{"positions": "learned", "bias": "all", "lr_mult_o": 1.35, "lr_head": 0.00734, "doc_mask": true, "z_loss": 1e-05}
Each number is 500 + 40 x the weight over its row's rms, rounded and kept within 0 to 999. Layers, rows and columns count from 0. Numbers have three digits each. The size before them is the row's rms in percent of the matrix's.

# layer 8 MLP up, 1024x256, rms 0.0911, rows 185-293, columns 0-127
101:518578528482523540460382540472393488603459472528498494520526530488547514553539469523561502427512428574471528525514488523488531452544447426556501475527517464525482411475535472495488464503510458476544504563487543560532534390474588466519478481489521483494502470614519429490438507510571542508442447480488496483443482502544556510495474509503509480515557558442463521487488527518478473532525
093:550446625495507453443436504520547461462524536532524547493512518497501486512472486537480543468482528471536477510562616485469453465549521511499498516479527505571502434521412550558478522481488510568598554518520460563485498463534551511464537490550520535524482488529620478498481489474502573554415508508495465485466496510472454533491503500470541412487501552524514456476516520554479474541520
103:506566523528485492471421520450515473526528476519508507461496484460453528485494500535472527560448479523516548588461491451549534490480451487525400507505569400508503516509461486476522558480500508497473492503478424546484502525527539496517533563549585463409487536438484460538474442530514493494459534478537484553488498507447511511515441471442496430517468436509478520577507500452513528555544
101:530431448511464493501479524541472494496453500503477521510510483537540530521481477453548544516528460516502558556481548536491476509562477460469477471495513596519513446528566517482488470485482435483428507569483516520438540520553524494520496487464523518568481552502565399550517482514567498385478463477486586544474497605490472481492508502501551611482495477533484502555566452478523505500565
103:427522507518435450453502483510499478538546492526452458453422514492558513549430505532509482543541488501528498510546467560474546502434527501553544538439502489531469468539491546533465520533478532497409440534500513511445368512473466482547537511449473556546516448493534474477411489538522625481455462541448558421508526498521557498526418472515518521460484482474520409518543474524503546423417
097:478448419474466569540539492552474465506446439460559501517529491479563481517505545543466517577518508470463476509499504533478518478556481559419471543504477461484471479505527508529484582497515526526544482503542512487483496552575494438423454482459512456504508486432464456506499522486516487442497541533520611478542472408576544511525560536499526497512545532503470486581421523510459455517596
103:531498524447522452470551544478495543543523542456469505569466527559491449513490547488446536490466420514530526581434539456466538517470479432484478433487464488509449521457462489502536465503474529579502488468516569457510523520457506515565429496504495531548541447508501462518486523534468500546518474511485495482535561570510534457449455505529511575521499548424468451491453527525504582516548
107:485445542476445463506450537525547582478478473454501509474510503501492517464507525438478476474437583584482470489497513526509515519529497533589554496461436475570488530592408486598553611544473460523527482512494460509552463541514555578492455522502564510550422497497470505484484547508541493454599572504528529447452535509458492509471535459507524464530515473543517486561482530495457463470427
105:460566479517552487494494501507437454530555421486486462505474533483558469536523540543552499510589508478468496513492531521523500470510463487563491458471495500501465538507488446478555530514557510529462488458512511475472466495530473540497463553565496573464401504548498521408441591522463510464446535540498433445467434503450538555430538512542524584562507484484522520501536555516376476535522
098:466543543470496506487466533494530496451465525455498527547481515561472385488456514462489418454481491511494528525502524486485545558503494492509420467492480520538555529595500427492482463480453488509530488462546526463471541522498530401499447555469503470448537479458414498452521547459484540504496562524425495563497487443538497526473503516527485496475540531489529455535492438496438425497464
104:511526554497497496521473524536501424508498494515450501537447409552505464466405466491404519521510475487581516469493498550535471448429499530567512444508509512535539425486535492452551437530517490480464448492559520577503486557439507484445496443472524541563516553469499517519441511502464423496486486516557571504486573506473437452501474411488534468453509425506529477476496435475520522473523
093:490508475524444485558473516477481514483443559591439530499489503441493574498535486489497496590452526542505554506478390493492447532504456473528435476538549489496428552486485462549509471492525504490464522519517424533507443576571560543502451444512506447473457465542489517479443458461493502454449552500579479455470578458486529503468542514521542527537471568451515462483496568505572550489501
117:520513491490485462418456424487538508468446456642509544507476535468510457479451538520507568536467504558615498412473478525547497398486433512518508494457434456513508452529523490484464543542525594494480487457463538446521498404463499381462474533556511528566486507541508451475534519503524445500558464480515507526475442560524508539477468501429499470526515473505427474494447520485413489495544
105:500550464554509548442458547454508469453556463495512488457543510393527513445533571448454460525518529485480436521489468500531538500470512467482482487521470495531514520470462490511555528525499479457535538485462520444445505499537526509465465455516473472584532512645517446485540475508531503514497515478469499520499478474560404519509441459468630558496595532517550526553484544464529532475510
093:566515504452535575441572546453432531533531443475441469568503459529565522541504440470437500510443522488532527475469483516490482568501568524438479545502505534491519406494506503516527446471490505588514520498507503462569483527473501496489450533503509550480503515572443542504446437537522391452536583493546509467500487544566486520481452530494484501495468528491457478532444485567475480524464
104:469521533477506494472474445505561514457492506573458524509503537492503444525525467454537464527487541585570478501542568509523574465503494467453530524472423439416512417439493544468486478468583533409441496429485534482512556495494513447499486473530507501542455534543524466497506513508505466538576405520505496525531435526476503473487488539473500485505506537499423456550495604515469477499506
095:454504489555440537526512493487541490513483545535479581463542490568472470465481461540530559463539435558442455465487510424528493510414506522502463518492520484530417551561492539514576498499556506555439445469476487487534489523533518452456487479510559585439422413544484432572570539514508497479557485564525495482565472542509485546493491513534540488546543558566590515521501579434527476505511
097:556446447509501530526490513506525556572503479564555526467481399532482477414514593577414483570475486541443447517560421538505509561468564404538499464450507551424535418505455519578499478499500499533527446434495545574456515528563486469471523389476534566507488473474460558501482505511458447522499453578509503508467519554475513455491516470491492499456394499578526511528582477463505470506493
101:516528503509504482583518520450542415479556431433444544532480562523518517504559460453512469539473499467513483493472505527521491494554436547507461496453497485521438568466499527479508491548489506476584546528475488460480477544445487488486497460590481460512487501490520501481466526449489508474533565532462561456556554557418455482471546578520506480543496463505478560540485477452494555513494
098:438460537517460465470522494474498528436453572551499467444584469471462551480504567482560427492568486458421567445514430554485466488506507487449545506426555549478477464478498511522509503555491486489476514534471528520488436564456524471601495398495495564479598492493496507565537452541487460522577488515476485493453537530501501523435466529486535604546427548488501520553517487524503493541493
104:568464499555462519475426482472392479537457580507440487540478496493537465528500538497549513534531447500498536508446533506461468560498487485511409531464416534546507397500432538544515427475497516441447576502534452548506502545457555469467518543508527517520479478559459470520525525521464455501545496528449541578432477604433452487429491500464592467469440477473541519512536516438451496520522
099:478517389492506541508543482465539509520464481555497533486498506534433531455513454445495517518520552499565541466484512506512486507521548478492546414541478479535448537520449518553442543489489594497547470436537518533551457465465465512540530507522492587532542505591576494471489438526490519489556521451452501437446479463438550534468478464474429465569493441577543552532511563551498543573536
096:510561526477536479569486505491466541474445603482485483450462448496496553550495544540491571532436452526481441446583528427595449498525461557517526535475519521459477504529504500487494433567427466475477515522552565456454565517534454537468472460562502496509523598494473475478515539494466488474555464557518598467497467519466519477465555484533522564510485459536500452516492439518447488506529
105:483487467550491521467498523568476441540503551450528546547468492523519529491498536527493503506538460462490535508440570470513477482409542426487469489554400458465457492440548523505555497549507476430465562568461467484489555458493509427540468467501451507510491510467512500566510487469496552455488438561488583547577470464452550546559530493469523438523496537393413487491485465602481543488485
111:493450480572531458477445510494485519503525511466548484502443568519533541523513507487522505535404487487530520473456542492501481490509529487513511453449475483547513547482432502581539420535487459426480488510519505524514478490474567476537571571484475541462528507481553395535430592542442449523467515453491556564556502559446427573501432494541467537539461432482511530470494495571458471462490
098:602506414433508526511542492578526500510423522523502512522469530571598486489525522456497486535482521491483507495464477467471500529393485527525503553489494527487482495510455588530520453581614523468512520536458512508508461513526497507458543493571527588500510525563548447442523485467500492473435497467433438488522525521506541464490470418565526515468402597547421533510508499473515533486427
102:567534500457505450501455505505501461459465494467496518480434480482520520516483536514564523484481470458456566495487461503560491462502475490437585496557512489535427578474493500504520477496516462489464512541479470512510519418499406524518529585480486481513510458449493518548468498474496523550514516474406521491443541524533489481532510531531584579521467487521472565519460509477499519483525
097:484448549450500467510515536513440517534516543454476567492482529497601444524440419558512485429488535516475485578483537502503511489487511528556501508560529434534459465443445452430524503503478562413495519500433506582479478510497470421476528422512533513510528522540519538505440475575527413485510430482485485494452518458478458562466597446473509458524537463513456562519507509565457442563498
096:450638514573550501474462544506484496494493419506519528445482488528529346496464504566577491475499456589514480437578512486480523513465561490507549549508543545510465534570463551447568463524534536505473546481504475448539496510528516483467545530520540496516488483502475515495531436485503519520453543547493464464475489511413487542488560517477474464463550515489446490479522526503530577505477
108:441512458509495548495551503589488426543502515582487499517434424493491441428455515470519561470454515549508540453530474529529527493519510446573533586475496432507507557545432434445542462528490519495484542547447576501542439506497570480518561483433527468516573477520487493435482458621522483480451471505494481463450492472491538482439481483502582499505472488574544509549427568561557484486514
099:432489512539549435497514570558515507557496505467456517520510483579542443512486535397420468517475434460516491505486537504436442443527467473547515468491515546515489495473497545465493571486538471483505550500468462445519490529551488495504483505491492510523511502454498551447503411589453486540500483501492462501419536505478547586503472562472406550487526578518569588520486506476484496550502
103:508512501501501516561494505522478554563456480470511557438496577507479518479488476536409441474480452470501452523524502524455521530548556518511492469490486456502509527458497517545415534531501420561519510516545484514525484589478468519499532530527498448477455468590562500534565460481552522496470512507484478597522492421493481563435491490465560452553462393508547527518498521519492466486435
097:536552451465538542431491468527457508418501541448570492432456506523526586520498504553496463458545455476499530574459525523479474564500511521532516455489483523473419505478486495581475511443417412579568504522537566498535468502495560493480514436555545492527577479540530480525519533512476528515527488496501468514496455487438521571469462489495455521530474504492567493552504456487520470491523
096:447458466502575487472572490438579538523579520473453500487588457439555544578407519513505459515509501538443566526517480450480485431415465552521546492522501497515491526501442535457500530445517525485487518512545465453472511479546478508446573466520478467461470544539470549523469442498462428507494493492491531430454580480558504539562520497472480502476514429520470488553541505542524596473548
096:462451432500470517510460537505476504472581474491509537524557538551496422454525526433517566470464472454444524574451572491448512465458550454481469518514506524495488541531485511493450521524408446571561482562555493441505555548494543505482501544528545551434511479493541489549512527557561544527548453522465554490543512502423531427451545477572466559423574450484537491559451557462524485538461
095:425504563526470468453481456447516437468514490455514510473441505506485563505518472414558494509514492454472471501526470561594534424574500470462554539440474539493496508480472502503615457496499528502446528513475514486543485470521500537467516538528555535489405505538452585535522512462514509494588536522547504506436531516463457489468485526571531419493520467545408504510531473522493532511468
099:427503517489439506501554519457542477531471519533563435507517557517449414540482573489476450458505558495555509484519429478419567449510494487416495473446458552447504522517482514501482458440480509461470483536544491519527546488469543535559499481443462511514611583493477438467542490529500436417470471524538459575563442539455498490456355579458565521483518473474470544554519505510538450469510
103:440434576539481532537435513526457454491541481569553479582473543483542646526502493484480514468530448486491538479555445489478526495490528478497511403478469532512473526539526456479442512431457514529527528590474520459465472545508546453423470527506521508511529462497575475494476580539531501541533428569496483495533554509441553572492511516550537479510547535537525473501436535501509522488472
101:477485478510539437450518547488501443466503537511447438601494521573536483467514528519563446455486475497512474506510462451496515484562552580486420490530433518519519441541512480448521458577401467499419419513572494486529584530481468452551483534454532507472535487470498487462615514551454457564484513511587480482498465526545539513456504491545483436439474525501450494512520488501529504532427
098:461454464487469512498488522398476510500551528482513472478555466513492521495509502520536465498487464488510427461543541437497559507500509480501518441521508487435437411454516492361562480536514447564535501483473549470487537558502547491493552536532494541487518531498519474417527532493462551554536496530485463426544467452569476458451527559527505542519486540513456500492517439452549514594515
096:430456537461479458575545475440492523510512461518452476525516423472503507457518513540579420466596547432498551492432444569385538475548498464580537480433498476497524546487555546510502503454511548492476512475494518459449495532436525516473499480412491496520413500497520503574429543463553454562491471589496492459509509493483509527509491488533507549555513490509490488534441517530527497517467
101:532494514504428577487490501533455483514567464509503478522496573468517375584448529526522506442541506546489504567493458518447495515484454598500550522519505471511454533506479498574535486499596438453463500493467468533544505474498525537424494502565459455499525463570454508526529516530479520520472496495508517481440474455540553518452496539530500526496477519515444533536498495486476504505564
093:497577556439494553468547494509527555494517502509638482455460456491544517474537480521547535468547526500544536451550488457502540522481422503474481444500461498491470494482496482494543483513513460555523484465466497474537453608508526537501383485492528473476518554516507422510433505502481508472485479454516492367475469495521473568460511542536489527534482485500544477563566499521579450487470
092:474529550496508490472483509550543504510483573560473541569467585465462599518487568520465481495540517560531514459576502483478504474559496492427420494539442525552487562448574513465467459523469465543449497495460479525484496443403475488562555507490448449431480513443455557533455528535620498483389507563484450490503562431531520477481503509485483505442525485509490461521533477420529509556509
104:584464498517473477466540522488506458556532484539485443468498545405472471427506532561515501442467465477498522491525517500532526570474412457533529555491514469518554438479492522461517499465428430518488459494536538536474576505542554441497515479456529399516430467436504573511527516474537539527542548517517520498468471475484534491524498410533590476515507506555484585537517523449487505535436
096:426493461445533559534435500494534505517490542565536431467522452504527492496420502486423492424470486502494604528415522498518531499533476535566434435542488429542513443545536449487538548551459534472497555519545490462499479523505482483532495470449533489537487519466568595602479499493518500443513508509520473498519554413498490484480489457502523486532571481495495425480447513541517519506525
096:513525537527459503477587493469493486521498498491477565535545485493472452482451534534550509550511522493431544585501553468458509520522521605484542555430412580481418537485498537531500531428545500532589460526435576455415507476536539524427479506448506471456552519509521491503518460474466607487518467460513552475486525461523550553412563555506498514461473505551435462493518483467494420456557
096:407564534451494497453541607465503473479487479565472479484485523488531534568614563543553464540522501468521511511517530472555452513478503531490503529474430523445515422518495485428486460481477546466489500482449545520528549489563521541640490550475567497491487567497474485514452453445504538512475574540565516418413473480551469482453484479540536527503541473523509533562370503468492558550519
104:501491444555465502475490496463529501588469496482450575509526518475536455538534512519491531528617523531420461516524555474531547481441453389526555482499476516510501505422523499581588501455540487490539494460546497507439561512514434496418453514464488459511538527492456484478485505501473475467446495530501499443557386448473441565486542516568548589537466397540477422496489501504546528484492
102:510556509386530558409551416533458519563451552432516466494474463440543500469513574500426406540526534453559551524477513449526555470423537538482535525548551485573491497525467564427543515510471560542498528572487474487420473463508416509492536455517507505442544471410521520556455464488487589456450467534523513514492485476519506509510513538477521453512543469499501473467548510506478452457469
114:543546459537602458544602540499494456458595589509486491487471419484487522540478582509465536541520441401463550504489535521491464505500476525495502563431488518471448464536433470449546452476488467511493461525550480530469502480480479531622495434449500468477488480504546488495514501489452519487498523508506531453464469548437488513461489477504507539544495492577499438519491538507499538463489
103:534464458496550455456476478496481493484471469443519459526500485538529486441555594503496522494578539509530495463518550481464593487526529487535457466550462487526520475434474523513597563455569464543576511511441475524559429511456466485458465550565481441525562476437507522464508559508461523514516456474540435464512453534508449539486464493524492575554566476465477588541487502480513548491465
104:408515485523494432559500542500441534487488492464586507531451462521404491484467510477482556498574492546500520474579468394476509561517515489452513523515472450488492501504511493468468494487528482534471531519489536479501472522483555566610508541496514519467454508519547481513429516496352558467470437537496495459535546523481554462476478580470578468509545508548486488504471458552512436513473
103:462470455478525464524492524456509515512500475474482569486456513546515446445608500508540490489541454504461487564476574492494509542520532473545526467501548503518475487543482573490533509480556548455458500501496527440486537457516500548398485493501544448533529486566503471544452533531532511371513534513413470534459498455523561511481475480523429525541451473593491506536512468578500529455504
104:492472471465494492508532448481501534542447544496552566543459492526584458465444536518525440493477548488545556571466493483482572535544449536497499581453561515464526472503502499500541439441503535447491547618533490518493508490488509481474540515450612473507465567436513567459449404547507430533457468490533517500454507508514536488521478438467546482454496452545537506504451586505509517524484
098:515550506527509414570487482515479531510498470496526512574552498577539526438523518468476469527571518500459450463527509500445517439508539521547489478447462488560473500523572453568460517499422483516514445496470475553529538486446441442519469472447541472497584523447449574531510557513522559472449466462433471465492525532540449459459542540564462534499511523473493502522481509465499485525577
104:457504520486547476482533431511492520497508541488469521522439558504493550581452540472512498525493558497510533512529487461531523426474496439494529445538463524545528603518477537493455484522473589494563470548455536540487579461448564473469463497501451516480523478513520478532486435444556589521476497515505527505478541453490486447517408415534501558478513472523389451500476473503499455448519
099:460484461485501476524465489558430495488513486469466445537467496466496514481570475553476470472498510467520478543446545506528543455476489475456509402521473476449475516499568546447513437456523440588516388538492569551502556605492538487566428445502466487517455445484522477482513498552528521533582442519509547549514480531531478492547476512505450465523517455515456598488517472485579436520491
102:476486408413491496531487440502451467547465479528480509498592443487503523447510571519463456445541569500526479503501560511572522434516466466488513513448449422527569519458469500443478532546457509549480502506481490483558477474448527515555502494534438527458510451467495513535472493515485514527572468543469499452499492483540481542456491580510432510562486489534518520452534521463534580608526
094:509471513465507436528472538508443508500453521525467547525474524499515518468475472464534441452509531523449550506488471514492464423607512491521488492523478480426469529553547511510472492513473547478506414507502441413496488471509436461434548532530456483513546454450506552504527418528547536534422493518423586519470588499532511518556433503452539565533490516526428546456463486481394550454526
097:530519582495557477533476533551530530476520554528485493427444548548480481569539531533483612552517472576526522455552466424542490424497561521469520510499437506597514476449458484492453591525512404415475481551526491388554521410503490539550511483509544521469473528445445511514516456514442544498547470449527503486507527469538499515462467526491472496543487413502585458512487475465506494498440
101:485492517402551450492529565487510504461546450493558455488477517419529450502507486492493478515484464480510501525520466492525541562521517474457540523503529536503471510572520524547424434466462527587474522441489471503501526430570549489482484378503493529492542463500469452455461482536507560448543499521597529448576457529550464519554528509517591504508488485511571504519503521488493496545560
098:475560494542509569527510484461536489418468494528474508509423565600476454474485492533510522494511492530505506543504488503463487421469484463526464429522542518468498531578523466555456513543507469453584538510589501490485522524579509595546481508520552532533497422453550512532483442520483493396491489532495457506482525488489420561472497552466492579441469414452524461536482483514533503473523
102:420546532539546541525439567504482525518487562492529497435526589546539507507542549393457518530488554419481471483507543496497526463521568544449556554568567534498548467479484517479437539507464456463512561484484495478490501447513524440459473475539465476525469487504608563476517530430535472517480502455506507536473500407478527538494521498460528503593489525530438469545542530566453482465491
100:494521534415493494542491529486412528457536509503462568449561528488533494536450512498501536498499513477518434474539580568572412439613521541564551550501461492494500586548428525554507470508525489483488449503499454473490510517477564472503518473474497448486480484427476448463509525515580541502546475499520537472506547474470533488550479503441438509530448507513527564530423501576533464512407
106:428467489521519506484401512531467492491438578488475543489545528483441501538551443551489528497630441458485481583509508551574552442506508479498485479504437465503504538513538473438482488491505497483445446577481463472497477453447533434505497435513443481515484521589507504538483498538500498502412481421509476513507441544430497502434594551424543510501561584440541452456449492536534536523509
099:543454395423608519490406496431494515478526485458529600532534462485516520531545556486512507459574494548497525427462448455479512511465512530480529486533553487454529539512512483501548521463510437475470466476537515494434524410563524458478500487522549453420488512514470417464516487473530445461511493503568554486519451523441494528447509462522500572524552516541481549415474491525516527552487
099:474554555466577480464514457468492513491444528422576491484470530476495510515462534519446492548573567506499508593500490551491522543459471469522528519551496557354513488507471489496539567544570416553485492477463376522502508538550571515484513515544557451498537626533468472513523513514496475494512536443542498475504492484481566514513468510509505510464466473469502428463482544490495559547499
104:451470456458518461415492525494536451548487471536477477544536529533518480555495539491530481496478421526501525518504515507465520592513477559549547514534584512441541490460472531477538509533482491439483491442490540476427512466450426489466469492516554566488478491505535474515545504478427572516575436580460481516523524483523495562461488439455509485492520545525461537493523431510535410498470
101:489541503497551453466465585495506479492572439504519492479532498501479519470508564441464516495470493432483504520482484461448494491516555448519496458527488540480511519499537596533550512551540499525536519511504505585447544527532456517508434493462536434511552571551477447530476521590472558436441553516522504462521413467476559523556496490447557508548429532520505453433538498501484497501550
105:444512507561531478494461494434518552503505505494488550486504498514514447488523535540517398400512526550497572507543491488488522518496513428529511465470466542518422540506502469450500520481500583474550576557554482473559435543495544535456413534513468551533545495489494549504522572561523509400485475556545494468515492478457520468447411436569493534480496564480479494449516525557507472504455
103:479520446500547485477561490539438460408484488550460491487482438542572530460532445531481527504504470440440552513529467507477579548526486482564418491561517508476426502505478527417540489512536499589482491480524447483475499423513539521468491438541544514518551557457536439442457493545448439570518535489478481468520452534573503446485417499602569514414502533554495444503492461524478515531486
101:537540483546547532488471547492447509510492528441469434516525531565526493463489591495471467456541472522544482436449486482493560493565467569517544502477536470471466488477538497547541477587494519454486563469514539519427523474422456542533509516526488501507522539552453591463440458449504511435514498508501517505410486474515537444483549428542470514502562441468513517478485547445572513520477
109:508444543518418502505565544469485434559498446507529545530494495538507498494502488585561498513545515528444521552529497388519491473460529522483469506452523528516465540545504491487476495467473493483551531497488475526522447457508519549532513487420531554510453496469563555520457499531471556514506500487455579480465540515493517505447507523499559426534529556546522553512431500502517528596527
100:492512437433519492411529482541478460543572473531478563510533503529451473542471524481486469422513452515461469464448489461487478460511562465496474510600526475570558530526571511518474445493503507488465462518479486531520478477470476473537521466548561511446525470511513550452503570531491453551523509504462465547456499448575536531535493563523454458552431509455451506557486434537458433459518
108:503538555473511425540506519501574477577532506450508450546407534518541485592529559477522502431473538488448466471465499504504506427403513526597561514540518522516449461542494516436519472479547584494499505502482547533462548540469532540514524454482503492502514523535533472513489514526479524456517450502487426531528463518465477505539550497443494467492477481560503434470493455498445479492472
098:459514487445518541494540576467465535491485509469523506519533572519529528411610511497457507551434517573531555493498480523595513549532499592447510549450521465539548528523468544525476537431505531471469543514446516539551510526476560495588528450498540496485413493584478459504487429545577492469495507488520548484480526483496510502517493543527441495489505520472506475490511509473520453469472
099:521543494561484537439491464646555534456533448440434533472467499512456519411618506529487540454436489427600538531448495468459461478459493495547474523497532518474471479526509522525549452538489506529516557502514505537482511460427558492486456448508450531528484501536454515554516588516479456530515424483523524488522528534500462476480460450496503551489557496505479440468514532477503521476537
094:506561567453431554455508516476462501501477526454479474481443559552505469519482512546563468559477523570517504477496547476484464482551496492475481455483501482511474510503539559556431573496463439494494480514531500478481519492462568448488551485496593473526547571584497523529503557517512558473523423475508447445499460507498509481453458440515468470441496484456482544490406511473465496514514
106:443534482438450487466480505488491517489445553538539420467507505536571477471509490488470495450546418599477522478490474562470492480473549438512541451561494513517543506574572509523501454476473516510431408548523571495545507515480481530527516493572551468406510441542506510484444515466452507568464502497448526496453549484521512532452444463462512494544488489469410449441532449500510526557506
101:526523433512531526534479443457477495472531525512484492460567548484544468536477488459512509482526479506442559568458421492541497493543450584503470605457485441531472492493499506501584490535436532529513459492456487543423480491542572531410527475507522443461541564477492420578488503484555488557523491527467506454513531495576532583516572523521482452492532465529459515469506533437626463485533
102:490520458482485375574478525464535508584493556564573511558386515423486466524501524482540471534494554520465531473520478542549454500531516524528532486478525486489512505529526467542522536416497568504517531450480490485512457534492507574480541470475487542539512449500505534556423464521458582446434562506553508609455477474499486548507505508477547548535509527502555432424528516461534554471547
099:557543517434535492456456538437498511537479436519516479521430471482485535514465433464515528491470555526522469492445463545490546500509482470538466502483494582500456499460541512565432558490482451549440510580582424509536517474475545443442445462440492526584491503462476479495455532499502440504531448451483512521449525561524451537531507514474529486520469448475521474519566504453510556558477
095:422473518455500492516493488486540537493531516460545476488457471586574471518411573555501563518534573520501510519484459441484454545537484498494486521474511481515547545534476531503476545526527549569526498470395539517532469446479501523520522477507508498468569458502490547502553551434511498445486401491544536573519632458528471490526468563457507451542532554484563491471515512553575515524543
099:521456484488451497515452492456525491558467597500549562591498467545518452417477496519538470421511466529440419488489438515510544508441439446480498491473489509477487440453542487524434461503481508527477487502479533559513516506460511505536502482482504524484491470473458537545498559512528528522534506512510391517536482507578536575566489417467510487469462456427442499493538530526542490513513
102:564427549527466496503545463476560546501519512460529521491508544434474510547509523510528532543482492492518506526514501462517497490464588509514534503562451429547412495538506525472486534435467515505438543471532519478571476517482504470527444490510546534551606498532462585518536508493481523503490476518481449442527535469538525589489502504460487462439447490553553441530536518539537534427547
102:458521551453514533425444482421509482479506514462504508507423474595456436539489524479491463467415519484473481553569546531479506532565466509502463466486510514480511475536443499544519482496508427549467576458505544531477495504567497548544494569486485525495550451405496513577522501423585569436458480512487426535556465443494609524513421521465496466463508530513604497535492541510508487490474
100:500518487567506492477497496472548496507445524591474532473478487517493452503488576470481479482504378556463484527471519543516494492509495509358531482475455543510610534492485499523494525438465568499512469485519443446557519462480494495456484596468500472544500471482493537601465513524407477524487497510481455500418540452460502501511458416509417535494499471476460496550529557592551483475491
099:522420473490461502436470478540509449486484573576465543506485507552443438556498450475496447499530509546490543514463573505537488467552490504546469462479500484540590514532489505520492569514502516512445464582514444494504596480527513509527483524536510496421573465481460550493470525484437592526488497505558469468549470485521531456455416421544569485503532563508424468519395458448452513474510
097:468519550504492528488493473455480501507439549537394520439471527501486521550485543425519548523527507457511543480541517561548526515502530442509512513483483583514498549541520584459488584456431505501513464541618535505487487506454430504567417503478503501485507492467552515530460477552485429557509538499467474477506485464484556467418537443507477540434465544534613475509489482519488501550544
103:533436456543520520483480485534511443479556577413414530483512477591562463557476556464403488485478457421569472504533533498562534488465412487396458564528504475482481504516494546524489451513502556479516560566551543476528439528520504503435523399491465462512456516545489431534554515493477504498535474476536522495501505469489550557517458558479487553511527531410490488483509505481485452479512
106:590565504523490485500509460470526458494487505553500532525451503504476548539573456427493511467521531589500495521622464535459478472452530537519488468509490423550450467453527508431476547444466492524431474471452509557480554546575460484534557550440484530589504465475485546494567504477453478495411496506519514477480430575426525567571490464516509492494450565582480471474481495572510475452510
099:573412533523543569501398554501550462445502456475472485496507483514520413524485529521426471585528421496551437482498524534433512432565475509510543489514504467441467537487498557547537473466534467489465492475463519438483533477445525536495505517547550555468520521515516491494530535557532549501467571495562513463488510522549591534468500464513501466504414566460502471589529477497462474499498
098:555446487469518437594474499528459489487462512544518547447535493532454447521521511471510584476503532515492463486504533489524520529496486440459509484540432487591505474500478488475503406520466559441532466526479510467530490519482523456520522507486452529520467492543486511415515494542471551486554402529530563571508474490479565462586539564477464460569406464471514440556505514593570545543447
101:507500519454528506528445472490460504535522537511457441531464479478554508609595401520537516468479569467543466552414511391492448492565445505483530479515443453595553565521452510500549561461426507513540485468559507541547505520525512511517519493508551560514548468528515495502488563503572483491511443529523499516517506478438501487486433527567450428504448580505484458466542452548531468485495
103:549558466481480498446478424479528493567426526522477582583551458568536558529449494481540497494518516574500460493540512534516427522483550556526529480428535396580476501573496471482488467563543478510565525507490471551495523507456463527494475500482458454493478498474582489558435501566474622516540479479473447439443523477489451471485571534505434457496505545526474445533515500446508424540487
098:545486451483474497579464550541531543517516494492515475573459542472562429464552471512463495479479491468468525460555465516471460451464491559531468566537458438517457525490457460459575419462458488536439539562483476457432546523436559537442482476526449544558471465528533457520511621457511495552491530541536445499573599521532512577486521554478486521559442438530478471549465476446454541423510
100:559438454567596498495510509488535549521579505488510566527460582483487556458478504533483531435532424586562430478478514542485546477518501514519413503436523514465469535405471491470445521591441523494509479541515499518567486495506508477606476544464524468529478585489491520466432459515533519526478497546464469481502572504502534441493491538467505480538461523459529446559506526492487485511491
090:481456485472520525451541468517576475507536533519583533444434421484505536430457475479483496459426537620549489523476508568416481512534529465446448537418531515518499502476549529504484493528520421550498526473461533523443503440514517517520471442520498493556482429509499452502517524500543481516539490488411555508462493456508515466532452471565468488482526487522531523503557520530444482417530
097:501541470549527548487481541544474545462514524526475478507475500526481441499480468530583451474473524537500537458520457574497500526581519461646489473500552558509490464518431487446547478510511536551529494555485458453438514485435530423515523521464512523524461508492474447485477534516512515601488560493497560517534518461600483520440408498473467569547478540533478441529404414494497487549492
107:549545538506479514590498471465516456519530463450435497496443576488481482527586451521526511509534484523490526497480509492514466423486567448505520531494497499458437543455416419480452447434484476494533506462446494524572513497518462439524568567443542545489498502467522479543527516551544455457488451507444520454490484582508470556506427530516555522537435496500491521538496503484532422459471
096:527423530498528417507572501448523502553548505523487489525455491514506560523529545467432475447555455520516507518448555456525459434499474498593456433532527474401468472463493506517532515551462541518494418481486547448552501476463426543552504457438530427502525460529487567528501506474486539537475485569531548498617498480537467511453535456507492492481516498511570587428495501521518473474475
104:508553420517479566511467522452510521480529518530520516526530527455533511493502503508457488520585530482508444507413456463419465488504472533510576414477546432527440573455519500482582488541437536519554500557435505457554556534524596507553511535488509433470481510521542476524611504577450506447470470518504456469526516488550530490486423535424494487427535514607510525519473484518511589493459
108:452565477495557436409460443493507458459528432449498571527488487534515552473485498538456468516424549480493497509492482499524529506503564443551532426535466557445463464523541471466537562461500525470518439582490476454495572511514440500564415444514513476572524498454517446537482532458527480480516491501501507492508478590485508499510449418443528576408442471538477474586518504484482516562494
104:499461491600547510519470508501436514581561465497541533577559493504529485510444498571462457525529488492539509521501533524427581438538423542581467442504444586512470494471446496531514532491541517516518508475526513538521599488494547551525453482512517547371542525536453492524476480565483510578468526543445530529452494479469495458473507499518529505532501492498509522583558487513508552482419
091:520433540532544437491534550522459497529518505582544500468539507443560529540533445522528551509447473531464538495510505523527556536438558448465490457538543537584500477475453485502573438545496458489517531525461490453521441483511491516542555515512498458560496480511586498491550515509532528575475539472504457545530466435497462531482475559541565479468513450434492486580487578473521506499509
102:442495443500564546479486514476621433423469541486540510517448508531555537497499510486541471447501508467569556505485497492579507562555414530454534452528464500481473484453534579488470510516483493538452456466459508560442577444491463511521488521469410512500443541528451477453510486593429514477495541438492527580461487482499485531471469437474539528407492533497432439565526411566551502474493
102:555499509463499488451497519489510565539506543520529572465516537550482529490516511485557526522519406500503537471498535482511521501484448437489493443528453535529441521491539488532530512457527528467575456512526531546524492483494536566549513451556479476538555480438601531479518456492476462543510490471540423538465504508485488527499404499480560494460508515555434560482471545522521442508513
093:599475500504436571501552482497447487506546483502569513538555508516498563495499478475491465530483464478512529522547497576535513535581557503550470449479512468578533496560519531481495484536529493472538496473470500441519428415476515484521460478475467537482487534546492522537488413544524415488431473504500430599467516498529444486502454478574521463480448494546520418518481532522479436540469